Each number is 128 + 32 x the weight over its row's rms, rounded and kept within 0 to 255. Layers, rows and columns count from 0. Numbers have three digits each. The size before them is the row's rms in percent of the matrix's.

# layer 7 MLP down (transposed), 512x320, rms 0.297, rows 330-387, columns 80-159
091:133140115088144081127152135111111094155122093147111117166065169137080104138122122103197147151072098141129095092084158113121106115133158101119149125111117132152164130138103106112130104137177155189129101184068122132194154099152120110173150071
104:103193119137128165139133090186107100122152116100054151123082132190100145111150131142073070145110125139073159137150145177084136135110101114168064137094054128073128096101136084138147177111145161118082121119122152140094119089077102134119119113
101:153108113102123099116180097136154161128131176124179187065129182102070151166137111162160179116166114139130157102161165115112158088101117190119111019154158111132102129108142137104166159182127175174118091122131062165113094139132153153115224135
101:158128107115110133191175096140075138123115108131170157161116154101110126124174108094169104129039100182144177094120149149154138116151089146173083087150077098087085125182137128143038195153155174084115118143134172099087123122139151173123152155
089:153108128134118153141151102128109093069149152125125162126121108089137175156145115112169075162127122118096169143137076161118108071123135193110102120130190153152135131084123127111120161110158124116134093108121100113155093126136162149081136091
100:106073148126156121121108147112155150096126115173154095146141100114154153093119085121186106150128130146079115142156091133160118172143103124134168059183141144087119179130212142111068107128152164086149158171132146119104139096125186153133152100
102:151175155089153120131170132118117129092153078122157139201085142190148166199095214160172139075130125084104139139100063068118127099179120154179170133139199171160115088107148138118120127094150132115110102187083119140136142109124208190088140115
104:159079138153122102076100073118104072102145155165173095129127131176115094151140115123147204130159144106103178134087114054084167165136129111156121148147121164162103145130074120091152113185101179130163096226201121132098141099110088108181112105
109:148128135109086145123125131100167149144120174129088126165094093151131156139120114107172152156119120160149123139164156145144155146094117078092084110135126170106121112088196106121067077117161143095092193087100103111140120121089158131161154127
102:146144148144138174191082169122118138105152126099087148099089122117117140135148117114132138085062183137122200127136138154143119102145116095144101122172161083112133128056150122149111159104155105084145123140139137203138099154107092126137150105
102:174151117151130114082158124151093157111102179204113101091149164140076124148056115132087071078143167111093102157133133128160163152178152157106173085167104108054120101132105163154120162125119166107121138141188156066150139141127175192191120162
107:099051149143110132081178091138094125166153114145152070179130072160137110181140165113116096146110113136077140110088185150134107098126083132120127084088100166157128117167087177101071090131209155157106136054147131137169137139166119124162112060
108:161134148127071111072147174135127163088112150096112074113117146115155094124083134125158155132111179121158105151163145120191087173112148110163108136109036149060113124102101083100145093113105110165086199136097124170161151105106149163107136166
104:146172149119117150179108070068154115118099134115088105088157159140063135165149144162131128129124114111147095147106104122097079097164054137137128106144102167161151081135077091142135086160135141095123103077079147190173124047158124148108115098
101:063116154125151130145126122106113125168143150116108159130105114196183109148142128107195123173148155164113110106105096148110203136096189134100186126167103134131099138174200151039143171106096199204128116140118166108179138167147069073123127112
105:158128152185165096145137101140210120139094116166152189143179167154165067125159106100115157123113103147089054090110119131103144146150095098143124143127120125111079128115088215175119121123151128065109103060165103137182109109116149109170119159
100:114123153071134127104142136129126108131164155124102099116168172117175193134135127136085112118149085159137173144074121114157134161133162088129149107176110166118124124159175103144108136115108114154124146080105132131155138088139123108121109144
101:114137122130090133139118125120158083096088113125125119128132087165105148173106190093136141171089067110172084120132118068102176143070133182119133214156075164122079171144116184163114130136092115101090142103222161138084169136172124121154181138
091:158083148100125116142191099129134095149166168133113125170148144109102067127189128178186104153124196145103126133102119103178111115132138115118142121148123152098127117082149175085140090143118051153138123139088153094127117195151108133097104101
107:147064144142068120112191110128091146114139096120106144119067063175157126162148146132111126151115095190143125092139092162122080145148143140116158095151128099128144117147180107094122132173134079160176096109085145103106194131137109058067189105
099:142176178116110153133125085115146170138134112082104181072115106146180197088135117084129122072115159179159070121121092123104141130161150159116125134132085151116127116112108123080117188095104086095139144153168122142185126119163090160104120133
111:147171127170138124103119149129105129155159069161152141182151114153129130114171127150150156135110106096142090151095106138102126091183120118124114099115122113114115163014149109128100151168125081086111087159148185099082147179128058167175102121
104:130171147104091169073130127134142148131196141199053097149147126127117139113112175171158125130145142207071142147114127143149112083179129164154127102090115137135149145104086093110140097034139096071084159086074143081108135137145149171153156168
096:078127126066127165114138113126158126106121124090091155083104116114139103074080139089111104098159222127096078120084132073097163153129173128122098069161174164136121121141111129147126119123137113167137166135148078150120133125157065166093129155
102:111142067153140136139127134146155169098085174176106091063148137085112123138102133165128106147129130141139105120160150125129136127168153141173119133181125147135075088120097122166141151141112064084142152126193154167102114121124120157139157131
091:133113131136169113140129119177128092147116130164175137109115048130123139128101101152077138115145102125168147157146090171108119169136171145148194161109186123126137107157125138117122156179113062160147128153203139104107154192170167127140125093
105:137109113109113142109147162146097100157180143113135080111093130108161124204120101184103139155127074145101123106181120135150177125110132108090153138166140142149102191164197137130113077111110064190083136150102130170166099173107136130123160089
101:092134121091146180125095124148080104189157099180125194114130122148107095120139160179178121138094128124123087147132169119136081109090126139150116168150086139106100168139205123132119126102157071092176118202111126158175151082111098139185135147
098:138140114124137056142126094146135126165160160133161114156155072136134114146130137162142114091166093105107116123189192176149133146100114187110170107139146089094078130144090112165146176102124083047188073140054167158147160135119143174094077095
098:137095151142109130151127108105123161105146121127139106148143134117169161091126151115133144157165140087119131108149121113118077153169153082150164122127169139137128093136130145131159158128106146090128212121085153097137161097114162080149127097
090:189157135185135165110074144106138112106093124101082048131125101183123161141136123112123158105123130140141148071185164094067099073116044112127093079157151137097121096126125119148109124117125104118092082132105098063189093053158111088037126118
097:160158180093136092126073137151116133162082081160142113106098101124104120104172053111170137190151172117119109156182111165125199168153183067161120122113125174087091037125115128137147096172108166109086090148142122139126123132150141110108139126
104:087108070156110164181153171143135137130104120112186150078141178093112149126132167161125164073086170133123147069111158155103138084145156155148117136126140164161120106135094121137089196182192167124087138070158129100101180075144107172158148150
104:133088121060158148107119131156173182180139171165136065104104128202108147096182130164093153148128109162141145114175105132102164165131151113171108118164150142131131142096083134168129119145131055144136124130128150119142159154162142063127123137
091:082155129106142133134134119131087111131092063128103102121096164144122179124097118108097134135123153158106133130125200108120077145113120136129159125072117137117124048176052111108140142110139124156136121187151152151121140178105123105125116187
102:120123147091133139207156117142128093116149129111139163177172170150110162089156114106138094170158139139146138116169102114130130151114077128159119110201117042116155180153149130129107128144119111116061130044077139138091085117141190128178158124
094:126171095103102076082150134112114099148146126172133065115130118165120111177190111131084123144163154133129098156123192162086116071107159107158148137123071082089190175172078136175145136167102131108112118168159140082051129158175082121093088153
097:124148144164125094133134103123134140144141123106144116093122085158152087124173149163100171128103096132108085115140154145123119180119130101156170065101204152174132144058105178158081211170095043137114105171166121127148116171133120089112065115
098:125102103098119169186151101112163115080135208109150165146161164164137122143144141127121086167192058181125109135168099155147106115141108123150120137102168110093119119069120124150152110106123140106110182205110131181132118166145130071123164096
099:105082132142155154064112168137114129144148123126131096220103196189168140090091131101095137131112099103095147175102156120108138127150095117093141185132114164128125118093129114117070177114135092095132107144151159078114141103104130137090227208
097:132151148169104102147124107111072170165152118107095133079151192185140144118082112168123140087155129128063172133122150089113084105151117101178131149091128105101166104122129121149160143164121170121183086125155183123121140179134113151149166099
096:156101161131141105079144153132144125171123117172130083030182104138141156159140119086126143187121084129145117156181045112155143139148063128113172158122172116151166102109141137106124096139135100162115075089152101071163159137129146132114147139
106:140092111153180147202112133100061133110142109143156124120137115079140142159104162133175203083111135187097034140155056147104163108133115157106120096150170153143157121107120140131124141116137181099141097148115132110103111092101099124168142106
092:131180071121128167174138130142168163133094115113158097124128104105148144088118132116182149098057136092111089049155150132101071115134140073099098104093133142137052177131125163104150085028154137133170168145131050137156121080179121125102121136
111:135131071126116146182108121135141140099136145127146151095152117128142135133156108161159140086160117139112126126150120142105098132131103074152113119160117112144110118144157100151140094105099078133180161139142164119158130102127140120153160091
098:117117124128087149094086114056120110114109138168128055107161129120135157098148127184181157139135182124160178170163153090142129111157133126152140099128139121142128116123092161164085225149157156151050078082149152127177127132125143144089091162
103:209131110139048110106109112121124120163064148185079116048137143084114136099149160120093078117111086138151104160143106097107111088143089169165080146135104110141149093182082184110164181111100113121094125178146083139172159145147126122139172139
097:083112047150160171138152074141162127069075157123195127195117202161102129132108139124090109065095145142131169103115174094129189096096105202093040178119105123108122133165116124135154108096156064104126121198193133149067114178153155126118117139
098:132102136119132135132121175167120126156125085168119120132159067134134145094124098127102105106160151119123143098124180128080158094115129160178153106085080138200116160074122160094089129149107086126127106114092168178122098160195087115168168143
100:150190103160180108147170111116114123136115147146168139137151056125101173106168072155053181118125182173080146080136186085128137108156106131110115108198068091094193150112034129180123162151140146110150200127167102129138073110162185163105175130
104:151167146150107102097150111105148108127114104119070123148124177126136106198088131074147221160130173090110174139114064082167159127090161165113111088145135096114108127162085089155137126115142107137123129144217087083092112150181120159107123111
090:189118105127115160169147121162111146113102146087167088196160167115107163144093140177129105102136135069050101118094090131155166142148081094141118141163145144111134117089165103086129195139085145152129050079129159111144126138153133129125156143
091:132104089152093124108123103110081124095101167106106142193106089091139190133104073136121170161084121134125110088139161121122155135156116121114103147136125112152202081151094074181101105115076100113095151165129110169033115110122098083118078170
097:079112046118146127179165109179093167089124076099124079057144111117108213128126094068140116155157114152094136146140141144115092134144144162108132105171112122148119117067104146100153129132118117105062161123120130119135125178117139113117104158
105:122146117157154154098064100105168121131072146085073116138162130074132136134145155101104087145157174129096179125096107130119135120139163152122161092083094173170138105037086169159104132187151104200130106123153126137140159091171151184164115107
101:149157168185096118151089086143121105169116120092144176133123154113119150147180163130151046185133142155138120094045111137142172131102126103137098112125103166124096117193169142141134102156132143191188180092075138175180110099171138121102155152
090:142069141147097123040119161141123125096118162160141214222093136122156124146148168120114093134079134166131143129118131136148118120193078158128096161116108165130101184132152134112120203139098170096139056063097138198154121096148164149095101100
104:158155140203101107157100092053082139160110085125140124178141117115193124188135161063103132108180147127156178135138141123095132101154131086124105156117141110170130128165174145113125152143118089219134131135156061130076178155181163151156177129
# layer 7 MLP gate, 512x320, rms 0.323, rows 331-388, columns 80-159
104:132167137148112214200161146245103139109099063120113108108075164149095123132150117131103132136116098093093139171110119124097128144155112117190050129070138098121125096137136099133156076157110131141097066098066109078038131143170095129121111156
103:092143171104111185195119107190158115131122126113141122072149068156151080175121180110134115124092138115208203102152156142063105197143147114060109152147140143160122107148132184103148099117129177077084145153135184118170097085133148159123103104
101:149099123146117159125049141190145135114137099145079080089089129139134120166080085127140118118169190145150153119142133111114113196163094109153132205116153150181114094121123110098119070184096118135147135081071086120104111169093105120163137087
094:111136136130139096111133133113130111130142085069102123158137091108171079097124125185111070069166151170123124089081137199117107061062094091094149120092146135179170144106083142139147075154202072173172156119106165149170175153140097143104092078
102:035024093210123136140090127142068104155127072114118143089110171160149104152149137123142161128083120107101115147142104161122127164093107153181047185115132123135125091060215171089042149122115183112145116097130140113131129152094116136145065121
105:117068136138129118141119109200062094086128081119121088091114078107150201141077074117162149098103163144062147106125174108189098170098109088119152147145130099145119157100124110108049116188059117095143204085069112115127158126093091069204151128
103:160107114163137126105137066079071100115076151103116084051131089224145165126122161096149144117160217094159112131106159138125114154142095097173151186125082115167100105116122126122080128159101187152125094144162135154151167157117185126165075126
106:160106154166186114149079141179134112130151129112114093122115117167166161092085121117181101161112117072077078141080168162079121199148169092131062160085096124129116150077098172149107117147096190139133120140136096191136148126132135119135124111
099:140105150171155158140109132112144130103130155115221131156112112076158132087094069132098162189142114127151093028088072112175156091068129148105113170169142105130165125116150180092176108147107148126144195143190151172059106104117124224163147160
101:186183196109168141093128171164144141146096083096123065136123177126134147141152114128147149140074162196176135127084153117098106192126122129124148120130102120093086102154194138104117086105165150149124192110084129146091128150148146101029145128
103:154071069170128095129187077091087156129130120146127150132109075100135112178109113096075089194058120166113124131080167137061092148134047161148082123123108075153124149124144097102134125181164124155137141087136117192094144118143165166209113160
109:117127162119167152146105102250161141098123182033128141119087090132134092113053134168148120130179137156135143135144125136126136131117114159126085099056146145107134097124078068089139080157127131136087129117099141156091185099108129144088117132
104:145131104115081165125167141156104105133167190029120181121099087128155142171063154118096076123179080109168067124148145111172160103134110176090188112149115140157133094116140134094208079159166113200113204067080092122149131107161135158112078124
099:129120150173110147121036158168067115112094149131138127110142181220137084163072164111142165150092139150112164119131109131142121156116164144154075142089097130125066139178102088100116099123091091123091134174101138117058102156120146133173080131
098:127200140221188150131110115136124103127141117178174174126140113141107121116108120073072168193094165111080144129132166142130154172103082148126133158109081130135060109107151129146130102117110159129079125103162104062066114135151241077167137128
098:126096060118093097072151154118112105163135162094092117182184165092062120125167148126066176139109199124134142131131130142100155098155143117160120097107130164184074104070137148152110109075159123126146130118198187132117171109109169160138121166
101:135166173153111124097109139198133102184137161160142137156112101185111129165115152113119096130084124121222088067116146101129141079157144150133108159183161164150093157108133097169151140153169099189156190098159148139098111115138086076145092165
095:151143094106109108109150163127223072115201135156118122115176094075168129102093138097133061107110070101156106124148087153101056116135121126069126140163137122084057085104097124106152175129103173055127156127118099187098121130104090087097148161
103:131142169136114145152177149119138161127137155122153148118130106113173092199111132148162181146141031193122155127133140106080116135156143136098097139126100093136155175092149104108138178167110134155148122176114108145095168134145118145096212088
096:132139120135107119133096122116071144114172115135137138146154093163211102140130135083184173155146153104197097153110113170135133154139141082101135096109162076221142169133138095174109123092209227141113105073156184162120090112127104116060169106
104:145155119140121121163140134137145143105162179118123073102144095122157105138163146084064085191081103129131159164096113107116126128164126093107105136174089164180041107164117109082153098155168123114069155103121155079144180111063123122074125135
098:106079114163095090119146079124182044046148173127196125092171144130182068090141162187186188128136127167105130073145111143071187085163148126089130133127074123110132162136139088127171119110120101078146158100120118107132137116168167111137139153
105:143128119144118150124095139054100146191077093116098159110178111154134136104155121147080072087108123115091130137111100107139111144119124094151119071186136077161088080126131103129140077133155147220205125072212127169117117098182142122128124112
099:096070173123102150139163181083110118117122177129127096129140138190118182209139075089149125111094161132138134149156109122156148124163169055160182183150054130108124090128154168144126098155153097138116153074095128070155132157114121111098081133
102:189158180153155084126128150102106145118116118200145128158098167150114132151149095120091136153107147141104129123077128095094124176130120150081113151074093091149144137123085108104118174124140115147174146097125133101110121116136083128110138114
100:169103166135104113181202156174125064143124098166104106106112148130162089125096125133132136140131116160144163153177172194111183104083113115133135085149154149202109150134159191159101134107124089133098139125149169161132061090200144124053089162
095:165065165071191168124140154128088130120091112183162092118086180137076114198130129095181101226094163062109153140169147089167108173115149110132164209119163135100176106171135139108137084097136161122103148168119157078095148134138085120130155145
093:146106145133137122114103127129096136153111155098143097125133118221147187119109135122154154140137128190122089159130154119063137064187121167137165118156143115145096032079118136104062116121135119125118133142229097136131156154137019158131124148
085:092132143145107114161150137133194175155136148174136046175131096094144115106082092137093112161171130139114149161118138132106143130045127101069114147126102166100130163142141144110098100135143111164104095132165058072109135098097164134099144115
096:064142150144173126140152146097159140123139185117143134101118116179073071137114113201103116069145094138128121107140149110090146149095076153099171167085135166115153120140072126147144114182118136117113119157170166163157127070111165147130110161
092:131122126117159142129153201136139121122072123128170118059174122128134145172144142153114123145166106126136141108149103108143098097120131138127141088169158090096138128115100109094130135158062152091112159117216136106160119145162084140082132133
103:036098158099140125141156133097114126150139101177171076098150129123158101063078124138066123081149146146105105124127106138101161083123164126135149153100178176102086156167144080115122121094143103158120104174154088153137171117089119137173174152
102:080158174137135180127185140105109127140109170158118061102133061145140070112153125144133105127126064122135118135108150198130136146152196058154110130086154131129088136179138157156112072142185169101130181162147093162095207157136118098154203146
095:142139177112183104104138124183129113102147126106154095148114129092133144150130185106141114106087121139120127119130132052151153114101093176151102125148073114121141142129158140170128092138076097134161136111161111110112167082131090098116210120
102:133150097134142181143174094159111099091174162152146158154150073144118176091184101142142132174155147096180079161116141149104122080161042148177146124099100094149119152192128124120134170118137138150124113070102114133122096124134151183201113116
101:148042129164137099089145123123131140146124160121176109123132163108112157149143122068143059093160144139133073181089118107141116145127110130138106152122131182127142100172187089105132101180065190115072158068122123097115111140103160099142113109
101:083122138094163120170148174155107125109153061096091135097133134179152157133138085136134121081113135133085163076084055149132108058153102179109128170127129105185154095121101116142068135106071204058109202116124180161075163129100143161082106099
100:103188136101128139176144080101151111171108116157110138111117131167145170125179057164138093079113088097144056118113175149093146129202133110161141140114121166156125073102157111174134108086091170180143095120060088140109141095036168100149162156
098:115196105118119113179123132148131080162114138121126146088129093170161169126109075112108146071103166199166061100169084135102080127124109117092164147158142144167079153107165181095134179146112059129118162112200112116136116161126127165131080163
099:124114187116161159143084155103087161106135138056086111108169123129168174100132187136162159133104141126116115106165112155136199156145154085149076080122142104134135137102167148096119089169118189147165131125125107082115078101119081151172136119
099:095109152195152091136141103096119060138105114063140142063159139101130160108143121102140178171070062175124110161151127092138070096121083162096081154083128143128196113130136140104144141124127048146087096183131105152115139104131134120174135146
111:071096141029127077126147149097103140109142167127086186103169099149118139153171078186106123147137061102170127163099138117181130137169184092180117123114114122177137161125131112138077112144141140119164139129179106140095118159142150138134127152
092:107118114166152169154168110117138117117099163079190083197140076182127083149106130139118117119128124136106146153163150159115152124094149104154163111125148098082068121127152121116063153057187119168110132107112127119135147113087125181097105129
111:112161080123160138160090118166091113146151164179128139093133135128150129129095095141132151104174138168056171133124141135116096142130092110175161108191062104143180164129148110147104051097139127123160113120145134085172096091116169147157160114
089:138131105137083145105080110086093090107126136148099131159136107167119132140104122139162106080143146119147129186153117086121137098122147150119109098095162112118118061134046159105138171139119133182137125146118122136171102167159083157159101128
094:085132148099134131174139085131125174133088198125111066107126055133189117148126098101122143161106143158118157106144051122180117045116122169107121214074144121093142124103127084127111104045141102108135117147083111175087122100143093092185157052
093:138124138139174163088103132114184087160113116131052088096148133151169096120126149138086165158146116148065128091161092084120110166173123100094095102091143153144123113169180088163098159138146118146165088150154130087152149181112152176119114101
088:201089183152101117142098140126152127077132128151122106103139119047149124133152139087099147156076122122117131051155111100095078185122196122124098159132131089130179128172068174133131132104143106110126115104129063114118136045105090086141173119
102:170144131129185104096073104107119186112129121089100085086126146113206168121103102118122106171130145113146149132162134159102111137171189154129107131121142123076186108172115119129130052144095101147127144101092057107121111152134163136100144163
096:154068129097132153081167088134141125052156113143094123094095076131180084141149118145070183125121183118081111082097102155131138118097159105083130099149139092183156132139149164110198080127137129132167192131190087152153116157135122137115131124
096:162087125152163120118146118179097120095127104155125092107115121107125133120076111132083139098159098139095119165104094132092160124175170108121161180104116157141134107123139190167124180130146118104106121137166084077167162083121116076128151096
093:118148082127148102124157100155154166097171122170183142112148130144147160109124141146200157143124122161150147075092138125182130125147148115129157063169081101182040172106126151136157133172145044130176135196119122153176255081166114210072072117
091:043094079171134135107170151114174106097139100156139100137203076202119098177147095118131143129129085123114137136114140120126113191100184087072150136127149192177161129090142127076193126141163136081084149131155133180167137103107076125118168104
106:171161150116096093136155105152107110081167101140161101093189122142091101137118083164129114071096119107186135171160143088104091122160110174096092104132087130150088037137217077107085110126156119103085185154203150141050141088113114111107122175
099:132186173084143109154127163122075131106171122103102153121133054159100142109134145098103083129148114120142138148210155149101114110110156175143135123078114143148109176135119096083119136127175111138101166082107068157125144129104175104149156156
092:080086119161107135136115161164143059153096113122127145131081107170134119120138057111088132100156093120201142130132211124133099104134159123073127195162151199118092117111146108091155175109149142134142128126128059170100093118138156123047131111
103:106122096114116070133094090120135185136164129164110107068173082077133130140134125075134148131091145122060113088147150129147135115087143118120119127096130176075109185065091174171106119123149092130145091124143179101166123099119093132136115112
108:139196158107069146131154109134075214144116138117156132145098108111104137106134148187103110136087082140104152127146154167068189097126135122119124103160221151074080115151141109102163124123118091157216196166125124132093097075089118142110184116
# layer 7 MLP up, 512x320, rms 0.328, rows 331-387, columns 80-159
102:152141087169151125156109147103164096148139076130088142077105089123143153086139136084085116190129144123131092069137209097176202087098179077182125148118124120079124140153061108135151141093109169154128133150142078098181150087122106135105139138
100:143143104090155098076183092124105078150150125166085087144150180086161137135142088117184189133162137155159153116109098142127104115144155161142152100117105127188108093130127158170123140154099160148169140122143135168123084087184098216100156137
103:099157103114150110047109106083140137096134147135121100083098127097115160130111152158189180110134109158100120109150111084164153155135179118141129090114083077103148145142124072115172124134082106160138101120180159094120152140116173139134143111
095:127097151098141111094115179173123091103170094063127172122115102117096128109118142151158156149099149145073146074103079184174184099099120106089131112060130185129169131138074092127139080149204082105152138162075154170140180146119200118104103064
101:154138088165150092143125143142140148130129135207095116124149077209157047153159104152116200126092153126165111097157095145154164146171094140168147098135118107145144142175170078133133143090201100125106136118139121149078080105081162145104162055
105:085142110098123154133096141111107104124139135119116155138062111156151130181144150143165136189209110155128151134117090147114124096106104111188130134118130113188156141126061190119092171087153165111115123070172168157165155100113200160117172115
101:127137121148145190154127113145082089118156107138108098175167114152164127118097087135146076108206156107114104102072146147207089035140104122113139092094116137153105125122094109147094120094117130190107140203144142086155119126135122131138123165
105:179097099114080155111140124178118171097092050124130126042093158098156186124124113157081093076135116098098108155158140089108208143108173102169153152093182119134112196096132130056157078202134164206145072140153118118143090096132147119103116077
101:171127080169105155139147147091108130088159153138081097164162098149087148122171163102141082077084125166081159170158113131130079099154092149110095107153101112147148093098096166126061198036151080166172135103119154121203109180180117103153115091
100:147139144101108131121113141175138152139132108167124139161110211126170128063138078165131118090123072097120086157145150083057131109073117174183118113149093106192162099119040100091134167138146148079120120073140113123135169111109094143140171110
104:059098142164136189132075167113164103145155128178110128103127145103124126104072177101090139068113110147176171073231154093141137144123096119166161141091133123127090149090033112107099151165121105098141135130155100166103165128180123099124103132
106:169127101132135127123124124168170149094200131084085091113123139130107082103080092158081102200135196154066082071136092097109110118102070161101183140121113124170144133131131106114112038192141100125093155051128116101121146158121073122163158132
102:094128163139104148171149042088133123143109192127209171110078156109136105104108145104160136110139169165159155133109101082119112114146109109098136061135120127213182115162129100064140104108175178198123141142151135147099068129090133153197130078
099:132126103085155170185177175146137111142169079159105134159125193105097091127144104070122142172118109136111134157155105134187155190159129117105097176143155083170080118168118164102182090106115118132179149178154095122048137126097119084122107096
106:100104150172102122161112137143074134142144113136143150084143179113184139145151112126097123115132113116134075119167191091111125197155070139076101143195167158133073069128112105080110112106141076120119134178132168158141067150070117117141144143
103:145164102077104108104200131125165102161104070129097142160118081103111062126169076079102155050167090157137137141145130188151161082131087105148168145121141104137077141087111110088127095122098120190179163159109144062127123151173173122136099099
100:128157124096089171144180132157105132117110130097159162150143129210108082098107095097130149136097175148144120112175118180123092101125061163081130159115131123133141099151128104106143189145120138141113130161189142146112173118053159090193070139
093:150080139164097106129149088145129093143103127140152177108164110128093142054142118090111069134122146119102093147176116092140156135134129100168068143143125135163082141076137136088127111142108142139161162140040167128180196182157065122119112132
098:150141188138113149116154132184143192134107086214083124109148100135112163135177114126139154100192170181144082197127064143140122149152107111096154189124084137122097165053146098193170123147149130137176096120088148127124116142136171113145121150
102:110120135098106157111088093162133160139097107102118166148113142110173147096097072144134170148191161093192169103166097118123160133114119129068162128126127094127154148133114177096118156131132154109132101096140096181082129144117084062132108159
106:187099166170132141134188149186115110109154066145122144153146111158166137161137164201158164149140056130129104164149111107100192108172118125093052095080098161175154149080117094139109132162141122090060148093162187112074097165103150185185096141
108:105112160138124133115125138174156214154188129153102154148113122072117149216208095214090110134141090216105113064141150134071133167124093106113156175157140140138114164123134150169136097150158094118105089118123147117156173151103106209149179140
102:168167180180137122134101182145138233184090113098152122152064174152094140101108136116109077113073187081089155105068155092124116189109144119133125177109122195075169142123152108182126122059121148131096114100072118104149098096111091116121153115
105:195145108138111173122123096108080121109088118078163103128123131126166141174155066189091143075162126084102147142172145137154106129155186100141171128154109113100161061117164133153129146169159102192132114115131092205124163095101164120117127107
108:131148122106115142173066157100083149157125150159136139117158157162182117102141147181152142121107117132131093116113164076170143157152133117147112126178150137112163120182116108119121044138105145128121108104142120204116147153167119134143127103
103:075146152173139170093164148105170103044138094193118156179121083119112120088073207155122093197161109122110125101115088105116090136125172154094154138095109153144151202084128111059055110125089108098137106074127079108114115133108200028108100154
101:127141191103129078220119158148146162114112118090092153081156168138092149144181148163063121113193137115182114135124116145119147163181205099125123095088125040120208141125110114154133126132115095170114138122158078134063132116152170133138145114
095:120138148135091171128081194143072146092069132204145095090129167123128140162106122090093129167126161075119134096115134099169104187157185150112130075100092133125167165126153131133146103129148124091103148182206132059113084107149134105228105202
093:131156153138141111091136134166107117169184127089111105178159125115118127146176120135096178174159121115143056129131113126119141181121135105137184067160147139172087112136104085101092135103154152201149127078162091233172184094068132153143141168
095:103113115162158222107115201119115095081092157133133052103079092145160095119094107150117150156072094145180140100162070130118126128119112137110166144107117153131142132136101114151119181192122077110138115138166108165094187120115190132159101136
097:079103135118182141112144158125141142117179125186066164163171111148135114106129092115124112079124119178119098078059103122115164095176104117172143145148151120132156128097141149170146101123076074069183060149116100086131164124088152152144088138
100:162148117127114123167196178163123141084117153125131099133097070131166100096092088105132078139113120141097115131118113191065113173108071142208067163162112160167117125154074149147141131114158148093101135149092130055153165091090151119065086084
101:152125137064085135124085118118149137109096177123144110157132178137123071213109161113135092085154098101208151179121132210084141178100113137175094124125167126174118152144166147128119116149187077176158186106136206107132155129117127056095150179
093:135121102093095154079158107161104107137121134128163118094143143062076148125137165089151107151134075156126079123174106152091137116158125160170117114207059146106186150128143121150157150184084120159164072149131133109151119147077165111139134125
095:113085142130150120160151155149140202119140113067120120103110116120100098185113113101088104119127147194120107135163153152101118106149158141116135140119156156163164090116070116108141086100053085142152150143086111117100115173116119090138096175
104:128171060161178172112155130115136169115097161164088115139111089117121103147164147080113124146153114114115090199097128119068154143156137196164119144139154115202120134142106071118098139122131129118127135127152108074180152192164154147101133133
108:086109179151133049140156123161096109090156180156116132124119153174188108139076076140111107111177123157132163144120115177132115118134108170151125163088113113163232123123085128045061118154129166151102119109134152126078133112166067142113152166
102:093126173097136199148065094112146127078159158149148109153150202110145142149143128153160166137106092147086127117112144140126161169135124128152124099120107205149127159160165148095143184103146131104103105098142113133136080121173132095102140154
098:159106128130153101166147140130072171124135126080117151147208135107094120073102096058124103105121088126087095164152094098113130143129134133088112123125144130135098126153116134157161122084077135117092120131162160108142066165165173159144116143
097:069155087153105189046088121133131089111085173179071104095148110141129106127130178132184129069149139151065126149093196069175113137110179124057123173118141141143110151123080058134131116092154173156132080113116140100186122120158098108124055078
094:062131096180111161186174129096184157114101183120157129073135154140139114119153071102173124088135113081093115165140131120190088116034092134156050142106120110112124185135094142137086148130075093095104153145112104112098121139134105117167098156
101:192155131149120207110146133121056140180231096156127109142107108115146132160094151070198141116122115143085044129167064127103129157122088178117121157130108157172146134142123138101131133128170123131210113197119183083141091143109133112155137100
087:134149158139091115200140116149127103112103120139153135070147092129107170148143167134146169121100170144159080067140093132167144080148151129103144177096047188144170135122076129154173144212123080109099147111075143123163151155134189117102106117
120:144109083064121103151153091146115102140124147126141166090094165131163118104113111150145172042195097136103120053125117130108115082133125115144112109161105146131132203191134133167150104147090079171167128114120160113116110067175147152159157108
092:124085190136093146134147103106090077118109090167110173152111124100150138071105083161181172121062156194128109117054116151159102139178145080165135121115123146168185179054160111097105043140145108129104170124136100061107125135122188152115131125
101:160104174109144105127150174138151125188069179152118086121142108104129158077162109117157111172110109086106137151153101089121155078123015132120086119092134107074168100108119146120088172120080151127107064210142099113169109100055111103142178095
094:166167174113174100152129106107136121109130142144097090146138146086104118190119104063182120188126098160153094227166127088114125101083167130133145079175106119121127119148112130077106114088131159145155187141118095081102139127120096143136057085
099:159151092108128117037105196083111177142142171095061133137134155134163123166092077160136119066171086132108160144139103126143090092083135111144151127127093092169150121132144097160172142145158134099123140143109135128101146152179124158111101121
104:115098139125092168158174156112088145101196129125132134107133119126144145118144147075098137131148125132159142130157119170096090127094123142162105149110165107115084143117117065156172108097111076108174128126098141201078120100105158160068140087
100:103118133143148081158179108105132141091096100068146186123150130102128100153054188078115097149186186106099154106141131137166113098189108120102119164074139106122137162111079151105175147102139081083179089088207109134169130085136121125164084107
097:151121105081124121126140127135109062152142149110055095165123102106125097145110122100160077192076199126125085182089070215143146109160113082103167210092168130142191107148158180127150102084138092137049180144123106113103121110126113060113188159
091:130150175097144101154133125078144146145153142148152059137128098107125115179131059122072145139147170133135139117127134067095137100138142099116116119095192149134164132091095095092094147085171182086177070139143214090146157170104107136147131122
101:071103131100151105121082117106123119171174141154142112070129097166126133119161183081127130129180112078186124099171175121126157108101111101182141161106131144198104137121118135151093118132196101214098121099148154194097192135126033063112146104
104:169115083108173089161062152175150101173116161133124150129091125092159146155095137171169111142104073158125129160102144139155108133098132149099169085119118100097132129116096064104114140105132087147079092145139077110116102108115146144120145155
096:095148107147134117131174128181115134123111158126148147142116117142142173137122147136178091098147118159133150108120128066112146054144101135138083132160142171159090076085174184125111100174154133160113143112084192115154148125156146069106112147
089:102027059117105107106143137148170109122157214177163151163090085132106103129134095147076125162133059188096165146085139115172124139157149162086074153135066132132160102120065120097152184129123233086148132149119081139160118131161125081137106134
103:161088130093127148073177109073198165139149078149137117126144113097103134127183108126138123088201126134140107097149083132146163131088096122139110098124088129145135098098027165114106132132132082114089162123175145164096177131121118133135162149